Weights of a small transformer language model: normalized values, a variant of Muon for these matrices.
Each number is 128 + 32 x the weight over its row's rms, rounded and kept within 0 to 255. Layers, rows and columns count from 0. The size above them is the row's rms in percent of the matrix's.

# layer 11 attention query, 96x96, rms 0.237, rows 60-63, columns 0-47
size [ 95 106 106 108]
[[149 118 167 146 152  77 157 108  97 107 106 132 117 145 122 151 115  96 160 164 103 167 120 158 117 159  86  82  87 171 139 115 131 148 125 156 129 169  96  96 134 162 115 106 211 126  65  98]
 [185 186 190  98  97 140 130 137 142  73 129 107 164 100 128 129  69 112 139 143  95 148 122 180 181 143 123  73 126 128 144 110 147 101 115  85 109 162 145 155 124 108  90 121 180 126 135 108]
 [135 134 126 130 150 109 137  79 146  94 126  97 135 215  89 150 141 141 123 119 140  97 142  94 123 166 132  87 137 144 173  90 175 125  97 159 127  69 165 146 184 103 108  50 148  80 132 125]
 [ 79 130 145 116  89 113 100  67 102 150 163 129 101  83 137 159 128 112 150 180 131 122 137 140 140 120 104 104 164 113 171 202 199 149 141  53 149 100 168 127 170  96 136 131 111  80 135 163]]
# layer 11 attention key, 96x96, rms 0.219, rows 60-63, columns 0-47
size [ 89  97 106  93]
[[147 102  82 121 130 128 102 110 169  78 122  98 139 133 146 103 115 136 161  89 112 112 128 134  74 197 110 152 112 119 116 125 142 114 107 104 107 172 159 147 120  57 156  85 131 129 151 135]
 [118 126 148  93  93 163 105 187 121 186  99 150 172 115 114 144  64 113 119 109 122  70 141 160 156 141 173 105 105 131 144 104  60 126  99 186 144  97 170 135 134  97  94 124 122 117 148  74]
 [159 157 104  82 125 165 118 131 138  98 115 172 132 165 157 111 173 103 129 136 127  74 147  73  54 156 111 131 107 127 122  81 137 116  73 134 138 128 137 118  87 154 123 110 171 124 156 128]
 [123  38 124  98 112  97 166 180 122 148  79  74 121 171 163 145 149  79 249 110  95 117 140 127 117 112 141 165 174 128  85 130 144 165 159 135 105 111 123 103 135 117  89 165 130  96  44 138]]
# layer 11 attention value, 96x96, rms 0.232, rows 32-59, columns 0-47
size [ 99  99  96  95  90 105  89  95  90  94 113 103  82  78  81 101  81 109 116 121  90 103  86  90  88 107  99  98]
[[122 117  71 190 154 208 136  79 128 162 166 179 129 155  95 149 139 176 119 140 106 145 152 169  93 140 119 112  59 149 103 120  72 116 176 105 112 152 167 166 123 111 124 138 143 118 115 165]
 [100 103 142 128  94  71 143 115  99 107 122 135  84 146 151 139 137 167 150 101 135  98 157 120 125 173 122  89 145 105 157 175 212 191 126 161  86 160 113  92 117 178 182 160 168 136  82 130]
 [120 126 103 127  89 117 120  81  98 177 130 148 174  81 164 130 148 108 176 142 175 140 157 100 189 188 135 104 120 152 230 118 157 146 171 155 145 165 117 145 142 127 116 154 135 137 165  88]
 [175 123  90  92 172 110 123 124 149  99 132 163 154 129 105 115 205 172 117 123  82 127 177 140 117 135 158 148  51 143 129 156  90 162 119 172 135 147 193  94 160 104  95 111  62 112 137 179]
 [116 111 122 148  97 138 102 131 129 141 173 123 186  97 114 207 129  80  96 122 123 111 114 130  66  96 148 142 146 161 115 126  99  95 159  94 157 140 171 102 168  90  88 118 128 180 124 130]
 [197 130 149  92 141 112 136 144 150 127 135 147 156 101  98 192 172 133  99 104 115 150 104 129 116  95 112 189  65  86 170  99  95 125 146 201 177 145 128  82 113 167 127 173 160 117 143 100]
 [143 162  56 157 117 158 177 153 106 103 122  96 111 174 144 138 168 125 117 141 211  73 144 120 130 179  94 150  67 152 109 129 127 159 130 109  96 115 114 209 104 151 132 104  95 128 113 120]
 [145 132 120 172  91 112 147  64 110 104 150 130 117 154 145 106 122 186 124 135 132  74 160  87 135 109 118 194 160 137 126 108  72 142 113 147 151 118 169  82  60 136  87 103 169 161 138 163]
 [131 146  82 130  81 107 102 150 134 109 170 110  91  41 105 108 131  90 125  61 147 165 149  83 125 113 147  91 109 102 137 142  79 115 189 154 166 215 165 178  87 169 106 192 125  91 171 154]
 [ 90 129 127  85  74 125 124  99  48 168 157 147  97 154 133 150 102 136  94 101 140 176 130 140 153 133 122  86 121  87 154 112 118 147 139 119 152  85  88  89 141 115 113 155 122 114 147  94]
 [108 126 172  84 116 134 143 129 128 105 148 132 183 146 165 117  61 165 152 137 125 143 130 121  79 170 139 166 170  21 178 136 157 135 107 113 140 148  74 111 159 166 148 164 168  89 170  81]
 [ 97 147 131 158 114 141 154 124  84 131 109  79 155 112 204 123 141 116  77 106 161 138 132 170 166 117 139 151 147  86 133 132  48 133 116  82 127 132 108 153  97 163 194 151 131  95 198  70]
 [144 128  66 168 181 115 121 151 172 149  94 113  88 106 156  51 106 130 139 111 103 133  96 159 126  55 139  80 130 155 166 113 137 106 127 117 139 138 133 118 136 130 154 148  89 100 164 112]
 [ 65 109 108 121 150 156 145  81 100 191 168 145 112 131 167 116 115  79 110 128 145 154 164  83 103 121 152 172 144 141 178 154 111 160 185  56 184 150 105  85 148  51  90  54 138  76 122  95]
 [109 157 101 103  99 178 103 129 104 130 147 149  97 128 165 116 149 164 115 157 181 122 141 121 139 108 180 168 100 120 170 112 141 131 142 146 145 128  89 232 158 204 202 151  87 107 159  66]
 [178 122  74 112 155 146 133 135 196  86  76  49 133 137  75 107 125 154  89 153  83 150 118 110 147  56 121 127 119 158 134 139 149 110 174 154 135 107 147 115  76 111  93 127 114 157 129 137]
 [178 149 122 134 150 126  50 103  67 143 114 138 127 149 109 158 172 140 120 164 103 209 116 156 121 158  85 115 184 141 132 163 136 143 107  83  79  78 123  84 110 139 165 117 143 111 107 129]
 [126 134 103 131  80 144 112 139 141 114  32  97 161 118 115  71 134 123 146 133 118 139 145 126  96 122 160 132 158  94 161 140 172 107  95 150 119 146  68 147 125 159 109 149 131  66 208  91]
 [145 105  77 142 124 139  84 147 151 105 147 158 159 130  87 164 174 102 128 137 163 141 114 121 145 133 124 168  95 117 144 100 105 140 100 118 101  89 137 137 104 130 114 137  93 146  71 224]
 [ 93  40  91 210 131  72 114 128 194 141 150 124 116 119  84 137 157 137 138 121  94 153 104 153 159 161  97 172  95 129 101 134 112 120 125 147 118  74 137  87 160 126  93 182  99  99  80 176]
 [153 134 164 108 151 148  55 134 167 125 104  80 120 110 131 111  97  92 121 128 124 141 119 212  92 188 173 146 108 151 137 118 133 113 128 112 125 133 113 127  87 128 176 157  82 140  81 172]
 [ 97 136  78 105 148 114 107 143 196 117 148 138 121 108 129 111 150 116 144 119  77 161 100 167 107  82 123 142  85  86 154  77 102 130 113 183 135 110 163 145 122 190  79 162 134 130 122 135]
 [106 107 155 165 141 116 120  93 141 138 147 158  90 163 143 140  63  96 128 155 168 166  98 153  80 134 214 141 120 146  76 142 122 138 120 120 152 166 122 104 145 151  95 132 131 194 128  99]
 [ 84 154  96  84 115 182 128  86 172 173 131 161 152  98 164 153 124 139 156 135 107 114 131 101 141 139 184 148  81 152  99 114  92 141 163 137 116  97 119 118 110 123 110 115 192 144 134 139]
 [119 124  74 110  91 148 123 202 145 129 105 116 158 160 121 141 147 155 139 163  92 136 162 113  62 142 145 118 106 159 101 134  83 109 208 105 159 119 153 133  92 173  98 122  91 126 135 128]
 [116 124  57 137 159 137  77 181 177 179 131 109 151 112 160 187 177 131 145 145 219 174  62  91 130 119 127 173  78 130 131 125 127 109 185 168  80 140 159  69 116 150 114  93  96 122  82 122]
 [121 131 115 162 130 121  73 156 139 146 128 129 165 117  96  87 118  92 142  64 138 107 126 142 125 163 193 156 120 149 178 105 145 121 147 193 139 105 154 154 149  94 182 145 169 129 115 167]
 [176 124 133 132 158 122 110 118 159 119 116  97 140 143 108 174 146 109 140 147 100 109 169 176 107 143 146 111 133  91 120 100  87 177 136 169 101  83 105  61 114  72  62 187  69 165  80 176]]
# layer 11 attention output (transposed), 96x96, rms 0.337, rows 32-59, columns 0-47
size [108  82 104  85  86  93  92  90  96 103 104 103  87  89  83  98  86  94  91 112 104 101  99  89  93 101  87  94]
[[108 102 100 224 110 206  96 108 135 165 185 129  47 128 131 127  85 113  86 123 104  91 118 154 147  74  91 130 119 145 106 137 138 121 180 118 124 133 195 136 143  87 132 179  54 154  65 123]
 [120 121 196  81 143  67  35 132  86 129 141 152 133 144 148  90 106 170 155 143 125 166 135 151 150 155 167 179 162 129 160 110 160 173 102 113 150  84 104 138 134 110 167 168 113 131 110 160]
 [ 47 112 142 100  97 147 164 122  79 157 138 119 157 100 141 161 139 213 105  96 183 159 125  85 168 156 133 149  75 134 146 127 131 132 149 156 143 139 105 109 106 106 158 109 110 119 118 133]
 [139 157 189  96 126  87 131 162 151 115  95  77 100 149  77 128 144 108 125  61 108 138 181 147  71  84  92 103  64 145 162 136  70 162  89 152 137 145 198  86 116  81 117  99 130 151 184 167]
 [142 109 138 138 148  86 112 120 105 120 100 102 116  50  84  68 168 124 118 166 166  70 100 142  96 114  96 106 110  83 132  82 126 111 116 128 113 176 168 101 146 135 113 117  69  65 133 131]
 [149 142 124 139 197  85  61 198 169  78 129 113 110  90 170 171 144 127 154  36 147 131 134 114 174 159 116 151 115  91 164  77 132 111  90 142 123 164 130 124 146 123 112 116 145 138 117 175]
 [ 77 178 122 146  73 121 173  84 128 124 147  95 156 144 102 119 107  71 107 134 220 148  95 125 108 106  99 138 117 175 104 155 130 138 104 113 104 142 149 159 129 123 106 100 147 131 173 165]
 [150 100 101  85 131 107 108  64  86 110 153 117  93 156 107  87 107 145  88 120 141  88  75 124 134 152  76 124 133 209 147 108  64 133  86 112 133 102 137 101 163 185 141 146 109 140  92 126]
 [ 98  92 114 119 140 109 138 107 128  89 144 156  81  96 195 100 154 156  82 107 149 149 141 137 116 113 144 115 117 136 156 112 148 147 109  87 176 186 177 147 130 125 156  99 125 113 211  84]
 [151 143  80 102 140 133 124  93  96 137 152 164  99 134 113 113  79 138 181 172 127 139 149 155  82 179 149 113 167 164 152 148 177  60 117 150 149 158 128  75 146 151  90  69 171 146 131 135]
 [155 152 139  26  96 157 127 155 106 144 122  91 150  81 160 105  64 154 121 124  58 142  88 151 142 132 100 132 125  64 136 146 161 105 112  95 115 139  97 122 109 187 157 168 113 108 131  65]
 [113 172 114 176 115 196 124 100 106 114 119  72  95 148 142 117 137 162  92 162 192  83 141 123 161 144 137 104 131 101 166 132  89 125 100  82 152 158 141 147 145 122 135 114 140  62 197 106]
 [135 137 126 192 167 124 156 120  94 119  76 190 166  61  60 143 133  96 132  65  88 146 135 131  91  96 167 110 107 152 147 168 129 122  77 110 121 122 185  92 112 131 104 169 109 135 179 159]
 [ 54 139 134  53 138 180 125  99  92 179 159  77 166  87 192 173 143 156 154 161 124 146 149 141 119 102 117 101 148 133 176 153  90 119 136 111 164 136 136 127 197 130 154 127 120 148  72 143]
 [ 95 144 154  93 165 136 125 104 177 125 183 170 163 128 143  84 139 164 118 107 124 145 157 120 177 136  94 153  82 160 119 110 123 185 117 169  92 125  98 134 127 143 145 125 114 234  83 139]
 [116  85  94 114 171  97 187 162 171  57 127 126 105  69 117 104 158 108  83 147 102 152 172  44 162  86 122  43  88 141  73 139 120 127 105 111 152 120 135 129  51 157 126 103  75  53 117 152]
 [144 149 126 141 137 134 148 145  95 140  33 103 118 154 145 172 112 152 153 106 148 115 152 109 142 144 125 150 112 110 125 205 167 130 109 146  71 137 137 132 148 104 113 136 114  57  66 173]
 [152 169  79 129  97 126 179 125 104 157  73 119 109 113 168 119 120 178 121  86  97 117 149 134 117  67 127 110 170 115 141 157 122 134 125  90 147 178 127 114 149 192 111 112 160 116 155  24]
 [127 156 101 154 116 128 131 116 177  91 134 144 111 136 120 143 138 119  90  88 104 115 126 160 109  80 141 157  88 148  80 142 142 163 146 193  89 146 152  88 119 133  61 107 142 107  86 169]
 [ 71 109  92 212 121 143 123 143 172 121  93 129 154  78 127 142 188 145 158 127 140 139 116 165 157 148 155 157 132 115 118 158 114  70  98 121 102  83 160  98 119 125 143 149 131 142 110 138]
 [132 136 124  88 130  86  95 116 170 114 125 116 165  39 140 171 113 100 145 137 105 181 178 181  94  94 164 145  73 121 148 190 142 142 130 116 188 128 102 125  98 109 134  79 121  89 142  89]
 [217 160 114 147 128 142 111 100 146  92 142 113 130 182  75  68 166 158 184 112 121 124 115 147 133  97  93 162 121 141  93  37 138 129 123 126 157 120  93 176 103 142 101 180 185 131 115 152]
 [130 121  98 161 145 115 128 131  89 100 154 155 133 105  49 119  98 126 132 121 154 134 146 133 167 113 101 122 100  87 116  44 170 110 116 164  94  93 105 181 224 145 134 146  81 116 105 138]
 [166  79 156 166 144 120  61  84 153 159 125 140 135 103 141 150 110 129 148 165 146 179 161 137 155 145 147 148 147 153  79 140 106 142 118 137 147 128  89 122 140 103  90 169 108  98 115  73]
 [159 124 109 139 114 191 145 136 200 130 140 112 129 192 101 155 172 150 109 147 161 128 155 114 114 153 149  92 198 150 113 131 115 117 171 114 196 165 152 133  98 129 189 135  99 108 134 137]
 [120 140 108 187  79 101 108 149 169 142  88 117 147 146 125 183 133 157 201 150 139 137 123 113 134 151 146 122  93 156 184 111 133 128 132 154 149 101 112 104 136  95 164 155 117 156  68 172]
 [137 134 157 179 116 119  99  74 136  69 102 114 171 104 134 116 103 161 139  49 150 147 108  79 133 142 183 111 106 198 161 120 130  90 126 160 124 161  91 124 103 187 121 146 103 140 143 180]
 [153 154 143 185 151 134 149 162 177 114 136 118 140 126  96 141 109 134 203 222 133 185 155 216 120 166 110  92 153 124 101 123 102 146  87  98 168 160 163  88  54 127  86  94 140 133 153 157]]